config = dict(
    head_dim=128,
    vocab_size=8192,
    norm_place='post',
    init='normal',
    optimizer='muon_variant',
    lr=0.00319,
    lr_mult_o=0.982,
    lr_head=0.00669,
    warmup_steps=200,
    decay_fraction=0.634,
    decay_shape='linear',
    batch_tokens=[65536, 131072, 262144],
    seq_len=1024,
)
Each number is 128 + 24 x the weight over its row's rms, rounded and kept within 0 to 255. Layers, rows and columns count from 0. Numbers have three digits each. The size before them is the row's rms in percent of the matrix's.

# q: layer 4 attention query, 768x768, rms 0.0345, rows 443-511, columns 576-671
# k: layer 4 attention key, 768x768, rms 0.0336, rows 443-511, columns 576-671
q443 113:100131141133089129135101149093119139170156086135091144109116116155135114108134127114119107104186116089144134178160140111159114142131107109172115099152083117133136099134102124099090149145108128120142141111099114088120112145105135158131135113103061130117145162103139137125123160156117117080
k443 111:108111133115135116134122140130129101128103124169126114132128103120161091106133079090109120118098102144141122126100126107172151164134113164092139133141105174130118108100120124138155129118089082133121122112150147116088129113104101111132120137105127108135092125134118055133084092141172123077
q444 107:122111141144092146131128150137128064139092118118092167113119113151112138091119128163136106096143182167169134111154140132119142124102160143124124106127146128175133118121084149129158145136082112145148064098113176063127104139107127099129143131147124102113099121088130113136135118097137136101
k444 111:109121092128110110063123106104103136119123129145141084095139118070114105121188152087128127154146073152115145134114118101115163118132147132087170113136131159161143166121161123138120104151167130127098141159138109127125105137091147142159161135065145133153132132132152084148100112117099111133
q445 120:116144133114131142142146173133138142124151131123129129115108106080099147072133104140128130135161127125154154107144111091149142145100101138181090139135147103139112188162156099137148109109099111148111112133115132128120136133126101176094080131116146151105109144139115140143123091143122153128
k445 120:164125094130156125121143120144134090140120135158081096167175117176130150131093093107078138123103134134113159146128142151138138110156094121112131145140124159059132124108126103139083105150155096136122162069139176145130103145090180100150105162188137131130102110135089072074166129096152110135
q446 113:139113130137144132132156132160154092123139106155115141143124076081135087166106071105135109119173139144145104100152085075136125109127121158106150123110120145156120113141144181123134113121172150135105162148137134113120132117159103094139140130147183128146143091146081110141107150138156129154
k446 115:114100139112150162101150096156109144124149127102123149119120105130110116137130119097122161109149126144097175121120102136136117148082150162105126117148165124140117148146098103125154142120032155121118103057132213143148104120131112129130097128151139155106137143126068151132139110133147132136
q447 117:151135127154122137103119161096137126078160126145150153110080127157134107143159125128096118118127132060156096166084165134157104133139090115169142133165131142106149126119152132120080147203069170140157099119144152125132185176162135151131119122146135156127141129163086106120129151141121141112
k447 116:101130116105124129160107122178085118125113093041127128143133142151153105129139147146100160162118160130148170117096122125119137129127137160120118147127114115135109146098142137137187098172131141122127156155112112133105114153160149146117106093106110126124139166106148119124127131126135117130
q448 112:098136070133147134118135119133133178093155122141149147104118104174155133090146115125162162126123118119135153126104185137099141123110163091102117149158100126110159112111159145132136142092137125152128147093116103116142172114128137130147109142125116123167174151098102123152117119097090130093
k448 109:145123121156151112138151170101086083157155113144131111114149081166169130099079130162126148123138122145124115111134166122135115109111111125129126126093129152156096158081138082150121110137124159117134118180175134095115160134119138149150122131126119138139164125162113161157134163124147139095
q449 114:133111147120085101153129095176120106134108121135105122132160123113092150123195116077122140142128165156109139113121167106142146157162141156128174137127139115124119143077097123136131109142100143147136092122137134092091106111125120120070130139175159099148129133130093145114110121132152088122
k449 113:113155156102146114140139084141103168096131113060140123203095133128094141111133140106127118139134111090122106139150099124124114105117129100123158119132114140134147103083162098156152165144112125134109103146144144135169064135083107177143130149127080152125130099146149144125126163143110161073
q450 117:142120104053129144040115113098115112157150153107109126098121162093134127134116125144124149109106118090135146133080104128138133104140148157126099098134140136156132156123143123111089086152168120136137077124084075094125102157193092125096151166110149148132152161139125122117128121131142144141
k450 116:137133145127141095141139149098157125104152093134145154126126114138155091133077181209146118160146127118140134125143134146124098123168104120133088105105160120136122086129117153107127167134090137129156133118157148093145116111108069135167169133112154115134121138098108154110148098132089118137
q451 118:110119139126153137136130141109112127100145128134103145139106140074090108137125121118108111129132143142138107168156133156132122124077106083120102155141145141101069112148156143178175144177118131179123162128120162120098134131176149168147111146151130126134088135094113102136148145109142130128
k451 115:141133110122159112173123145133101177126141148129132184151115141104168138084156130140093168129180140095120115092156160119130142149137177157134131138088135165139166097112101140116115119134120110102091124140123115152104121098119109084114113132147116110137135107113119113148112151194163136111
q452 113:141116167120138125092114147141127147156124122128125118140086131102110152099108122097128160122127147113137105109099132136106137121082103113088179131072109101137120141104134073127124079141128114150139158170147161143113146100123147115122111148100090153153127129096153108139160106152150110155
k452 114:090117134128082146102135109133146086152151121113095119141108120144132124146130123122119150123170137100137110156130117168130116152140134127111119124125153150147140105083105115150128105105138117133168101103102101132141151108115103081152139089104126114144123102154128130135142118109172109101
q453 113:104143159127114108106159158153129147100162143099136182097142138112122134120092148147155163084118106097151149163113157103148163160174120127133163143098157177113111092172125143129108150196147159137105123124162117148156127121134156116153152123156195121132104089089158090120121122106142146098
k453 113:150150108128130112094086101141123104118071145105163146125150153137087131126154136152183161138088133163111116132107136177160133144105126136134122118074103140095171143090136115126127132152111162128115142108092112124129152134144152123152070106103134115122100105150136133137147141099145122139
q454 114:116153104087139143151126094094125139122129124142148123109138125112117129130145124092095109140143121163156161120132161081128137100114141094132117137115098132136116096188131164136158123156152131131118133149112126113108126174055157129151117099115117110133136176140117142145116124161106128143
k454 113:116129066081118119096110120138148116121125130152166086134137078099089104156096084113103090134128131145119136133105169147122113108144148117135149126133139158127113132123129134086104139117129122147089119095128105111116135156036128098085082142184167151139110160095162089100131108147124199123
q455 115:119138091103132124121118139085101108124100128104095122135159129117137145163113129183137132183119156115076126112113103073187118129150115138151131158121062158135119156125119163135154164143113092104094134138183147103103140137112149149190149134139130123125102128137129126119094114145135146102
k455 118:135111082130129168151182126129161108103178150117136135117095142155121120157119121130145125089150099190129167131125127198152127059132065099153115130142081155116120118170111087128132120126110124159137105137121119130146098157113144095137141211119146113114109147082138137137126132122149166156
q456 120:144127119083137145142113160202143124142164130188141126133122130118120105135103130098117125089130140164123079101149140131104222137152124118131138109098101145156114106130107095130098135142114102160118127147134156157130128149077107159154100125121125089106139120121152097086129111151144084122
k456 115:101102100114133146086114096156092141090095133142131155102128096129113125128180149169144146152122116120168107161139144136107118117124110109155149139157139197094119148145105128163092164133129165046126110098177162163127134147113114122132122099156149137136135137106135115145114131137071146197
q457 111:141080163094131131145104127138105100108099084102127115165134093157154130143109092090122136126133091154120100171124157122170110141116120104135142146129134140162110162117170153112125139145108132116125129102140165140157141153101114159124153128115081115123146137134121148129127129132175103142
k457 112:090118158154101124167143078111121160093121174171148126134132134140122148105144096101115172124149146125116155109146168100159142125102130154096103146119102174129122146077107132151102104138142093151106128132103124098083136180140132161126126153133129125132112114124122120108122126130135133091
q458 113:095162148112134130118177108122130114160120132144122108106092137081129123168171068132100072150114121129090111115113099091109133098114122081146160154153131137132120133146097130187108127125122129103102072150139155113122143129172105144123105126078111130143122083113106165170141127147156152174
k458 115:185130098107141149167128096157138135150139135124123103122127129112171135062180149097135132139128191158132128138090140117123101077116207143122137138139121125112141077144125138115158104117159147091175136132145102103161137131051098136110133107113115138102109114136114054127103112120137137112
q459 118:138123125108148082126118157134137169141139165116135110096141120166147117147123108139121151150149140131134133157116156135134111134119110115139122126133161119153102127115119135108148140148118162175143111208109136146143127105176099095133093114141113101128120136132118084059126139090124150117
k459 113:138109126134135134106151127094147106115108150132152144149114165168102124132106169138153115092157136161115151128119130112127146152126137116126117125133148126173134136081161117133119110124107098131134074142165099162133114141134137150147112183112059117131142088135070111098139138121112117101
q460 115:106110147104150121162139122110137150151129110130175102151149140141105133079172131133068177171117125089130129126100119168138146108131150102171117098126129151118126144163151122118126173130143081129139127114107127115112100143136147130131092156118111096113158122154143111085122110118131139095
k460 117:152125121150162156127151126170071156151120142143154168123129108154146133142097080119136130089077171178133163108128137126130152093114106159104145096104161134128103116061192129132130122147083115144104160107131118128186140107105077106147084098107144119140073132136117104180121143103178124110
q461 110:117111140120119174136104128100167146119141106129152153118127089120125125162103143144143107122130118096090135115093096122138184131134153139112148158129124137110111105134110090139110142116108146099130164118153121086150178085134154149131198119125132110120114145142101093149124143142130081106
k461 114:162069158127165131143115101173113102151136135108156150108115091130143122138109124128095101174093098129158135156073145121154101160122113145144088083126080176046126107112133169125145125098140182133073113088111143181135153166117129127165093154109128147117089140186109131143153127136121092142
q462 116:149115173111138086119155128110180127123134134141107132131134115163141099141154139130164134135094103122148078139106151118145160171126127141136091104154168127122135150103102133118145125122161089136146141123163124123128104155103098157083149103130162094111156113137110144119116128107076140107
k462 117:085170133138138154138152135131122101114126152094119154143120150118152096135198106152158135137127124088182159132153089143108112129152094119128133120187099137150101133129137170096118172136098158139121131102102127102105167121115158167157123061153150153149127195111111112106146164089132114117
q463 115:142154101116141153104125116163093136091128095151102151142117110122136140087125183134138128102140135164090132135175097112151130113130086182062126140143123156131108172154144149107127073113124106145140174138098125114134120087119163129105166134135065128115144129122133137139142086117122143155
k463 117:186144129133124122098115153141113124152115117116133104150124094127120095171145163103104127134156135153143126120078100123092119132117146139125117144141115095136152118100146157128104126098089152122115046142144154107135127119096133139143148149114144144118124122150146116125176135126123103161
q464 115:141145134155142161119155125137084097145152153149119152167117144122109124082100116093116147098119148138132112127116091113148126115082120119122100090063139099113128130131146147179137124127113128090135098113150155108105066147108149072135151140105144133122117126142135072111130154081155142086
k464 116:137157116155132137143076117099104099148087057151127139123146144099133163173118129115115110135163132127131114174154114134145118090137140137101114140139172141136130142091159126117102121123111123149168128130102114155133184134137140158097125156115141103103173115135125160113151107165127112117
q465 116:143062105112150121135127099144140121105132100158132142213127116114127135130118131121091137110160121107130118140108106145159095111124160098133188105150069138139110149158113124134142100132157121120135122144138156133112139088088160141189089107132122129109127108123141113126113121103149141097
k465 114:144127096129126159090138117148117136154086161120139149164117113150182100098111121112159142135116172145173125132133153111105114116115135136118114145161145123099158128125137138095133125120160102185131167132112096111127131133148157184115102169141114102133133109088107097119083178140145147125
q466 111:158114125120132150112129104113110109133101154178120127128166151115148121115137120167130161148124175140102089109123144205105097160147123117157102112174115127110118108081121148165125120121142136090126096113143120125083142113159130078144136125096175143105085124112135127073151098127098106124
k466 115:124124131135104143127125134107134149145184094126158100164076162121135145111138122122137183094099099113142081131130181103140140102137121090154093080142129089118171146127157125157095133104112171161097134109113146156149140139117129124128082131142125147143166112145153114120125131109122146091
q467 114:167129117143136137150149140137116147138041107152140145122083141132098096159130131148149138129125131165131144122143117126112112121158139106141098142167113102131101142117106149143106095135118066108096158136093101175129094109115113131123091097143143127110156073153121117036199128133171109123
k467 116:114140133135091113100127161105120124099150152151143091126141143128151141143147127129136142169105164121122099135159132122096127119100104121094164170128143103151117168104102144126097132129163154127146124170126147144170115135123132114126118103110113148122115159120086142160130141185130129083
q468 114:133113137110144120149093091106126156116171105093129136142161124116143120162103169151141157080106134141163122153169130179156139124144141148094117127100139142156136117140160110121126129100132101122084160106103165123132149132124094151135126204095124137127127127118128164152184084143188149119
k468 114:125116143165135117111142146133139142128166135092140099095121122138177120125101153093089133127124098155110097089138127135207130127130150095150137101124126195116150113149148151144133120143138118139108180131156096151121125147090142092105130103157118151136098090112089118101191130148173129149
q469 117:091120130118083127100096127170117116176152113166094111092163159128116138118142130150157160157112142140151151116159156084104137180153119167155139147136123115149137144151074141112131157080134165113141130120095105123125177109196120107105128085087103126143148124106107181152139119126117133124
k469 112:146161130138148155133155121056088161106127121122101144155096121159149114150129148093129152107105141152122115148106142147118128116154129099134188160109084077132101136121169111127119116127160128152126167170126132141158144130080108127118092132147144116142134116071100110115091107110156148130
q470 112:129180134081153115131159165142089154098106171142134137050138151094150100181133106130137140117116108151109107141132122174151145136176143110132137180092138098130140139139143178119171150146136132101113139124101115116120128135148154083108179082121131106163122107109135121104154052136140094073
k470 114:157125172184105098133138144157175128119115127113121114142144131084111118133091098136098144139142121130118114089153143145120123117105136111146094164121167156140114114076128071104114115136176136181106111145146084100163116127113123136144093111134132111144071147141175138166138120147086129150
q471 112:174086149108122158138069138161160109128146074125138113101147133137096132121082158120102189122168128096142124138149130160098082102097120113142143102120138150136165122092103122138114159126145151152131153116105142135124128135117131128145149097095137158112066113155162085166129133119089150113
k471 114:104145130120107106121099100114137148127122158138131107090121128121175097139167140158093108132111127119107139132097152150117172100139121135114145141129095122104147139153118165123159118139117166072082177169137166136109109133136108131145160147120131096124131123145111136128146145157138115132
q472 114:148141141198139118152108078152094121115122151081133136137106141113137131090182110144140103091105084134122151118170145134142153106119137148125151130097129111135109131130179131120114138121140131098103121113146140134131122088101114153126152133141144123124132075120165115128139112088175134102
k472 113:120133137181091118127115123107132127114134137127102088126156120086081149141134125143134130160099106099114172121107109141107103122157107136153137108095101132161110095166166098108143126167158098082105101115151084133176150129161142135144157154177149183151170181098136162151128120102114146147
q473 113:116171153161112153124139145106120136128122212116122080149130136130101133114122100126133178095148144139113140136134164131118129140127133140070150122100119100140133123124158137133124133154115130134145150166136145106115134129133169141125118159145130146101087142099136135126130133103185168106
k473 112:163132104149164124111126118136139126123134079128114148156130163112104148134140116139120155130119128116119152120099106166156114121134114085106071148137113111084099146118122152129171148127105137110100152089135179096129122115126121117127147157163180124122130107136123110152191122142099155122
q474 112:160134124129152141093167142180127131159130101152171100186128151137106118161127158152123119101135123112134146067095120121122103141141140173121165109129114115080171139135106120151098141104098138153127127145158095137109110140105120104147169151087146127119108146123137123122127100113123106194
k474 112:128106142149135132093105125117157133141131116131099116142149082123105145095135113097125098120080121105086100165100166129115148122148132076139121135148124113102163142085169144140130097110114127154134124119138094101156127125137153117138112139140137133129102149092136109133168126126149140101
q475 114:174130132116104139083110146071122110168108113168129080127135145100131109126101154154102148127112181147190146105129166127106124113118179072137165131123121130114113136091130125119151141169121095150114102157123128177148090107123124121139147129149119110171161113081152149142116139142103152146
k475 114:147139096128140155123102133135147097097108105137158134134099139081128141149116129119147141152116084107075122113162147145077133105128151175148107091083106111132162127111104127142148113158128152137085134151129136094146137200147123153103123067120136149163136124132158062113122182081135139058
q476 113:139118110164092149115117102111102110154154133114104108170126136122103123114076197125125154132146115130123134124089136118175149117109095106146104108105139103101104116129138119151105148104150175131146100129135064154108135116126146106099114156164118137154118147132135156132163148147145121154
k476 112:098105105124170095159145141105098137123142107131124179071104129140118105192181098112108109126119155082094139136090137152125146181125178148130126139078137130148102137127106085107114103173124096080159132121121102128164120098103182113153106122135106104165141111126111118118140114131159136067
q477 116:160166127132143107110139135132080100097154099142137093152097102114096090074141099078142145081121132137121126146143109118119142127086105134149078145130143153166110130074100098095102168125133179114082130142111151126156127088129122107100145110183145111108154143101129111122157164117183132131
k477 115:137118173157097153122152131111210090127154152144134154130147153152146118144142110162168105170114173152126106139135140119100127162160110119123142135114088109132120136128065146176120113141134109124122163133157189113159145101168151131114108124111112191167128160120116143137121109103155104171
q478 115:158129118156121126121111135107090121112161122084113153106146086148163143118151132122175130111125132145086117122166128127101116157147115112099179124108122147138184142112111136166077126105150125132125116113114126156129129172136101111184160168150102160153152113140128103074106100116078130101
k478 113:071170078167118113113131122141139143146082123170111129122175096144109107143151098139128169135133147170177164107078145128128086129104097182171134100143142108084177102119121157119114129097122175160159135112144119144120109115151127118141141140105105129112134126091122185127149119095108116161
q479 114:136132141113124094131104126122149119114118107151109140108159131107095143127120130142103102119122111145117131114106126143146127147157187151156108131132145132114157136156116155124146155120121125131096149124125156135137111111084179127140131133148103117113132124081138145163126097146126114144
k479 114:124136081143138088105173126127119085148134113120104127128139131098125160129112141136133103137130108147116140125113122123136105097185112085147082117178132105160108084165137084186151083147136116121128141125116109053093123171143114128102119129139112106130090116126112112114123160142126140146
q480 116:134145137153114152138104157144127083144137139151149088128056125084113148103095164117166099126119097148109105161146199175111175140136177128130113148126132145106115152102120124105118172168161175140126162135188126103128160179131125132130110093137131117119122115168102108145121126144127147145
k480 112:145127129091097092099161131132125130152149097138134125098147139138104123116115137108125094142107101128095157086126152139123101156179105087106128111154097107107118067089086107145097120114162172145134129106119170125122141134133127110122101123105126167146107149129160123152099110144127151102
q481 119:094157084132123129154079107134120111172077101166121126162113123115093132151155128187124122100133126111131147125135107118114122118163102155113133127102138096112138098145098089123113160110104147138124139105133155168133122117143147184113135106150150108121114118094157088124099138144078183114
k481 114:156144139103102104136131130134132086098115141147108163141158151125126163127136115129133115116083167154119151100114125176143141143114127165127138110098113116149111155129145200143131075090146148136109161123147111149101121092121144103107119124139138123125136136160088135096173143081175158140
q482 116:117110121123113117122178152132103094107125129154111156130132132127153183140115097107104075126138153110103108156102142087122089140112094122163185094126134101110087158118148090154130112164116194125120170141146129086140135130106112098099144098119127148123155079106087120150113108165149180075
k482 119:148134120173120143165129128116125069153170133095116125157156117098125071099123178145131122156128137121113126152116107104102130149120118117093072120146117124145136126135128126122131133102129114135144129093091163135107115133102106099079109113129115115137170110098171164129135126115104096172
q483 111:185125104105120090131138128096116137135101135120103142135125124135115116134130087128114078094088142090088120164130122113146116130140146089149127121149100149096133105132132117137159126126144059134137108092071107110131142195140145135165121146125127144142056122167133083096130204121130137124
k483 113:100157107131090161132115126153128150137077098174147144142101155121111168134127116095122124155160124148135129151126131106122152123088112132149118152145150159098106106161152077140107105129171137092102164127131140143163128113106165127141130118120167131122128124108098126130137151119118142162
q484 112:104138112129146144106120114145176166133115164162120108137131136120115156125123195183108158168116136159133143137110101133146146121123107080105126117137140128053110131136123140113128096152096171098102145137112095143101119115133103134140124123137141092169115135134152123129102104135101152119
k484 112:119157139102161134178067132158110087151133155148138157104144112140151121159117112133121121130137082114128141108120128105074175171117150125122157132162156121134118144122150124149137114157126116137118133126121161103144132098105124100146114141197117124091137110116123111150163105185085126170
q485 117:154114147095144141138143197096145118132109137153140120158152116114137110095150122138126172143142133106136120146116171148158140136124086134124147131141128130107087128106155160118114120147154138131124147145167106118093193140165150157146130101161095133115110156137155145158174128101120147091
k485 117:167140100164125148106108188119150137126124143121152123116166097121141141123079095138126114141144126120116160109112146173121148150137126131170105123147113134118123147128068111127145170108111121153121133095129116156146135096146178145176142105115159104096118132115093124127119098137125150169
q486 120:091133146117114138119120141144168141096146097136118134140138144107142135141122133152126030130084114081117129121102102100180125152117133140083093122122126178143139115137140110142113109118110130112118166143077084117116135101120125166140109133157106121113091188142116140119130134149108113116
k486 113:126089102134123149097168151081133153143090117068152122115154071122133171132137093096139158144116139140126112163169111128132156175131138112149141125134108164139108141129111138113120149128114087115151118154141093129114146119156135142134137100150143143124087093161124171075142126081109150132
q487 118:196136111109103112107089103141098134147147122164118125145124099142112136105117144130112099088116139122098129119143121134132132156113158122120125127171118136126136094178147090121128151143125125127138126122144157149118154091160139125080111102154152138102131143148131111114145147119125121153
k487 114:114147096150149149125191142133104115148089135152154116088095132115134141164128096126134118138128114158166167124160125128055084146146141132133099146102143127111105186114135151130149136119125118126132138121094132115120156110155135122122142131161112154127130117133133197135146149095142132153
q488 117:172135130159140133166120123101146137130138158075135145121112130147151113149155166130152134162107099115135147166117137143163138158154134158120108124114113116122109088140129133132140125118121093170154153068121108124136132124161088124146147148134141119138125171162181119143125116141110162140
k488 117:117143124101124105105134124140156117088146114156111150116151163153112107131114138113110094105130161121142161138139122093102159115160182114112111132137130101156156131121120122104165131124132115167149144124080096129125137107145143128104150170126092128123128132149111101136129141138118126142
q489 115:146110163127160107137093115157173165134134121119091125101128105207091080123136148111150108137084127119099206095121143080132104113127128088105122143137088135129111098124156172095132106144132136121146111108123122187101121096135124170140125149139071113133115114147156126117122124100113190166
k489 117:179112119158110143163114118131100094149116126137125133134135104144135189103113069106127130106139149107180074115094101116154166151124112147122138143126162162130072186173094112128157090124157123152118119105148123100129140083099105156117115143123150121148123127118119124128129138155145084077
q490 118:123095125132155149122156109112131139092128128142105112116106136156104176135139104133108114142096140168165084085125126166140173118111128106098170155167125144137088125133143169136119151117150113145145139118117109159138107155145133163140138106136119114125131178134144136131131123142135161126
k490 113:109157114137125159143093098139147151152151143133121130142120128109119130099143114131119112137145129112074148137125158131088157162136135124127149085111157120125106118123123113123106132116091150177100143138136146134087113122170123145127125115141143144115159144113129109111164112121120137111
q491 112:119104148130144144158156134191129123166147188126164105138072108153114134113137126125135106108108101117128126107132102097172137105109134109091142089116131096167106123137105109126169207112133134080140102107133077132160085105111135120124110128103108148127140161116148124146132137131130122116
k491 111:125131088161159118119112127181106173162164115146132101119100123136182074108095116137116128092114139121131125160125092139154112133103111146139151147172128149172112125111096125085153076121181161085142140144146147123113119142130167096083143138107159108103138123115120101149101088135128160108
q492 117:119162149151137094104143154150133128148117095110121068150095092134131134159107146143097144120131148091097126145112147159104138133077116090129101143144104131156098116109135171128126127130125120105139150112109130112099109100116072124152128150137164133130155122105139130151117129100132100137
k492 113:154096124083112118112135071115130126121128147097126128111144100119109128115062146140123152182093119117197123094140105134140154158111140133134094128132075141129141100164149103159076115076159123115132137134130114146075109102094091123129128122126092188112084172137118129139098128154154149085
q493 113:126078132123136124170100119163121122136162171092127109142144129125132134130157132106135141123118107139104129142131156132113081169121154132116145126132132105136123076101103122145144113100049132108111084143113099141113161145144163150114158112163097128128168119174145073119089135162108176177
k493 114:113152135137100099098122098122141128143084116122113136124137152117108139159117127162087123139103100146132123137149126107118137133120124111139098138198167096119108153147114180137126137126186148124164141106135137117148126117115114127154159123091105109151133135104129091120109117122120129101
q494 114:146099132117100126141087138125133092123142093127138157120116120095106068135108105157118122130106102109152045149125193150117182149131163117148164136132087117123135163144141162143121103083115173134082177156168090119137125142096164136135118142118124126129118128124126138141118188136139152096
k494 117:107117095151121128114127127156113105129101128139097110130112130092129145126144132135178109100121155154114142122106112137126135113082130115133109127169138167095130142142105123067095123082137164171123055111113110145163121137131106169098113141174101147129155116134157140127130135125117139126
q495 112:149132136127138139144124160159082142067142112120118105134120124124127149101123134139101112154084138141132137097141136157129109143133141155128120100149124137156125128137100092132161122123118113136141044121165128098160133133124105128101082122174104137099099126107109117172175134112116112118
k495 115:129156136122104121072122146090128181149136125153132128143153169158134158093085101123108123137109135130149169161149141145170136154096117118140153107121071136155137111164142145163084135107134092135152127149063132142101132163149150128135095126120108096125166092124090161109082137130141141146
q496 117:123081142151140135136144118123125118078123095150125133173121073174090139075150095120115129118148100136123102131127121113143147134121114107129126102141156132121147114131084157096120100162069118126118165121113113161137112095128149060152128118118124117117132133099171089135172128117112172081
k496 112:131109153116166109095184129126124099128158116153119124170131077127132097174154099093118126143112127088131120128100135148095141080114168152121150126134130082144112113103129132157094141140146126131091128115149147077154114139118143190115141125146168138120132152133147085143063079122105101147
q497 113:107171191145143141147137141094142130148118093142118144134147129123131096120132100159144143195111126139152134142146132120133135107096092158153146099118151128115150152103141144110155093142130132101114134094128151144145110181117111170141094153153122119129169196145143117093137144133108116138
k497 116:161122115136129146104135131136136138127150146133134137105135165148101128125119135088117041099106135133091099120132121167106130188126146149118121186147150148145121159115116174172078139158128137125156112125101141115165106111131125091153141133161109148100122115074158104133157140193128123111
q498 117:167118142078078129121137167141136119132094100137145134116108114151087122105095136121136121115138102140123154135164124189124124124108132125099147141135125119138129169149163066135141106116127083095143141139149109092111107124109163129146098110106124119145117170102136164146134179125164121126
k498 117:135124128132156141132119147138159153130182132127121162109144152129089118149145151103124091100176194168132122136131094143079146176128115124118142164099142122088118135121098080130084115120150123126126169094124142155151169160102138117137123103123146154136161128125149109082066117093101108130
q499 119:128114125149158173164111135100098115142135132100144121138112103111134125142153164135142131167128141131157083112119127150136132132109170117088081111143133181068141154136126104104091112135181115110120129126085174128152137140134122166179125125123139144140101159135109154102087117101155105152
k499 115:130123118136123135102131143157154135178132165160117170175134167120090123131096115099145116128158108137116122127106146096136114140132181103105134155163148119159115058149148163139088126138114146131152149188140131130118113144071105120133133180109128106133081117111098138165113138120103113098
q500 115:088170119138181115133149127142088141082137105132119088091168136107118135159096154115077129117118117179165124118111038117109104102150163157147177113160112107117108092112156143157134135135114177168130140124105152148087127103119115099082120127148112097144120132101153139104117110126194120125
k500 115:079129146128092145152099138151149147091120145134142136153134127140117124104119088129140102128170158089093157118173122128141140111113096098103132142160107145142177114144121123129086097145132098115117129120170103144175152111193100172136153102133115126111195083130128101136121118144076085117
q501 117:120108104118102122141106123139088182085099074153113138154120104152165126105137152120136118150129115145100159126105146161146113127130154171149081127116141119104137119133141094124161082104164124071124088072070133114121135140127142169130088139143157131138116148146137121089146135131123156092
k501 115:162149114139125089121120175141105114138136108172120127120195146124138157161131132137159138125118151152139160090077108147149140137140144149119181131152145141136103120111146152112097130121116167145133134092137108137148090124122060133147156121117145131106149144138123090111128162152117119149
q502 114:117073125146161109117124173162131173136100129130181101142132127153094143139123090113153149126155109136168095137118114106157098146106128122163122176076084151119156112095168110134139127133126135136166166103125106160105125118131100129157113142142100154124119158174149143105148159101128122160
k502 116:137122141102133129114129126073117153130120100108100118153101126121140117152146133122122135129133130122154131150098140112180081090129166174128113112166154128112135117140126134112123123140142130155138113073118125105118140154145119162108132087139167098157102124140106128124153109155141134081
q503 116:130127104124127120135154104138118137117104125131132132152141132158118105119157116130136084099087138126121130158115129103161087115144143120128160150124160140122126137155115095142123078129139106116136123178122141116134154127142126121109086126150131128131137161126148176137109125106120117121
k503 116:067134139100137119148126203159149123127127135135126139157131137173098155162144117119156138098153087141141113103097102118114116123100135095122121112149172154172124132141072128123104083127127157137139134130168160146158107134120130165143111134118150152146094123156142150076068109109128112117
q504 111:168172130115081142094154089108109080119170118108167118124110119153091121118098126090087134112118130147157100164134136137135123128156149131131185184095144117121105109120146148103160142104195130117149147135155099156157111115123094141114124100082140098105127137148150139111087147147152099107
k504 115:137121130172159132148143102149151190111134107118145114125126141129124117075107158152124111128098126117103092125094123092127107134105137127102167061153135086125070090142132128138153129131141123124118143129097139131107120104146167096123118091153151120135107130117165110094121085167121107145
q505 117:126102151135105133073104123111148125144112138108128082108122155163116145142140131163143119127149148123124125113090064113129125129139137104101101133124127167143115093150118186111117157120147156181127122147108171138083101158135141161134175150126158149120094099126140146114120109113123095146
k505 120:107142135097104125162117155196089117167098122150146143100100119148167130193138091108170127156130103099139149154130153111157078077113162094162128120108143113139150142143142101122123115138155130168168077122132168140126098131105127174111114077116080133129141115148128105147179087161142122084
q506 116:115123107058183125156128169123111106094153156111139117145182191153150109145110152156146114116117139156173133120111145129163131103127110124131128105124124090145152134147109141113093154118127136140109176118108135160177204097081122136149096143083131130128146139094129113121130139144118144135
k506 117:082155164112131156111128099095137104086109124149136133163121130128134147081117154101118150143132154103137153103073124123091158102094093102158132114131109134111136134117106108162109117106109130136130134103128139146134154163084100093120126086144144078133128122139160133144140121108143129103
q507 113:172111113134132115142117123123147141121121104165095121135148129144132105193106078151151099135120129115125131131097141143124090174125113124089083169156159123128115109140119155155174112131082098154121071107122114124151139105096094120093130121111112165148119147128134141142143098128139121087
k507 115:157170156092108126143149127109118117101132147126157081158091169139136123101136147119130153125140126142150171134128119119137091115126138092124115163085170122104136089123134106127082112107114110163123130154165162183123127163171153099157156128137156107132159145126145086146138144130060142168
q508 114:153181145139128113119109138111132111098117110155148144135119108153122111121097130143119075104120126077136119103119076076125124148140058111097149145151116113120146179152131144143134114149159114123135098112126146169117160091137149132176156092102124164085103105126152108145127139122151119124
k508 115:121097169092087135151122140154100136142139135068139140159122125147179102149103133167107089156133126204142168109122108137095129123171136116165052117143111131111123139094130112126169125127126082127150138123101116117118154143136165113137121115132147153117132129101108094127113176138135124152
q509 115:159166128156151136178112156126196124134100128136164116123095144145106132131113125098122121101107093132116122139140099134152126110138105084134116132168164124104170075148145140154105109123114123132150120103155139093143107117144120121127129051149130124154121143149151168128142131117162140110
k509 114:099138135129089140106194168096093123097137136084141176114066138140149154137158152152106111168115125106156167131089141129143114104122099145108124091134156191145128133133114096120101140160121117132076142139105127123134105149104134092130128131130103122102159113083103077152159134102139148164
q510 119:150098182148115145141184133120122112167122174104125144134120122108109157149112110092148127137146170102102112094143104133144135140114128142122115143153126121156163119112115119162135059163087111147107160156113101132124107105109093136147152196125169112122112120139123143111121136092140104123
k510 115:158125140167165116104107133099140122115164148068117116131135129110117166125142145132138107107129126141113127126119141072125120098170155136198136136099080149148138108164124119160108128073135147096126102123145118144160149137112127163133181154141125175119151136119096103100153125161129130112
q511 113:168163140163111098108145102116150123160132110141124102152093121105164098153131121123124126120117119083147085140118141149123107143153139098116170158133125151136134137074123115100127093153091130108145142121131118137134158110076148161160136124140160140090106123099138141130146126119145110121
k511 111:138114155123152156160132139140143104131182142065122149092136162152195126111135135097167135156108127113118159130166128084090138159129121145177161091169132130123101116145135090161133128115155104109155139108126146134120137114133122083136110106124133119101130137153126140116137146121166133148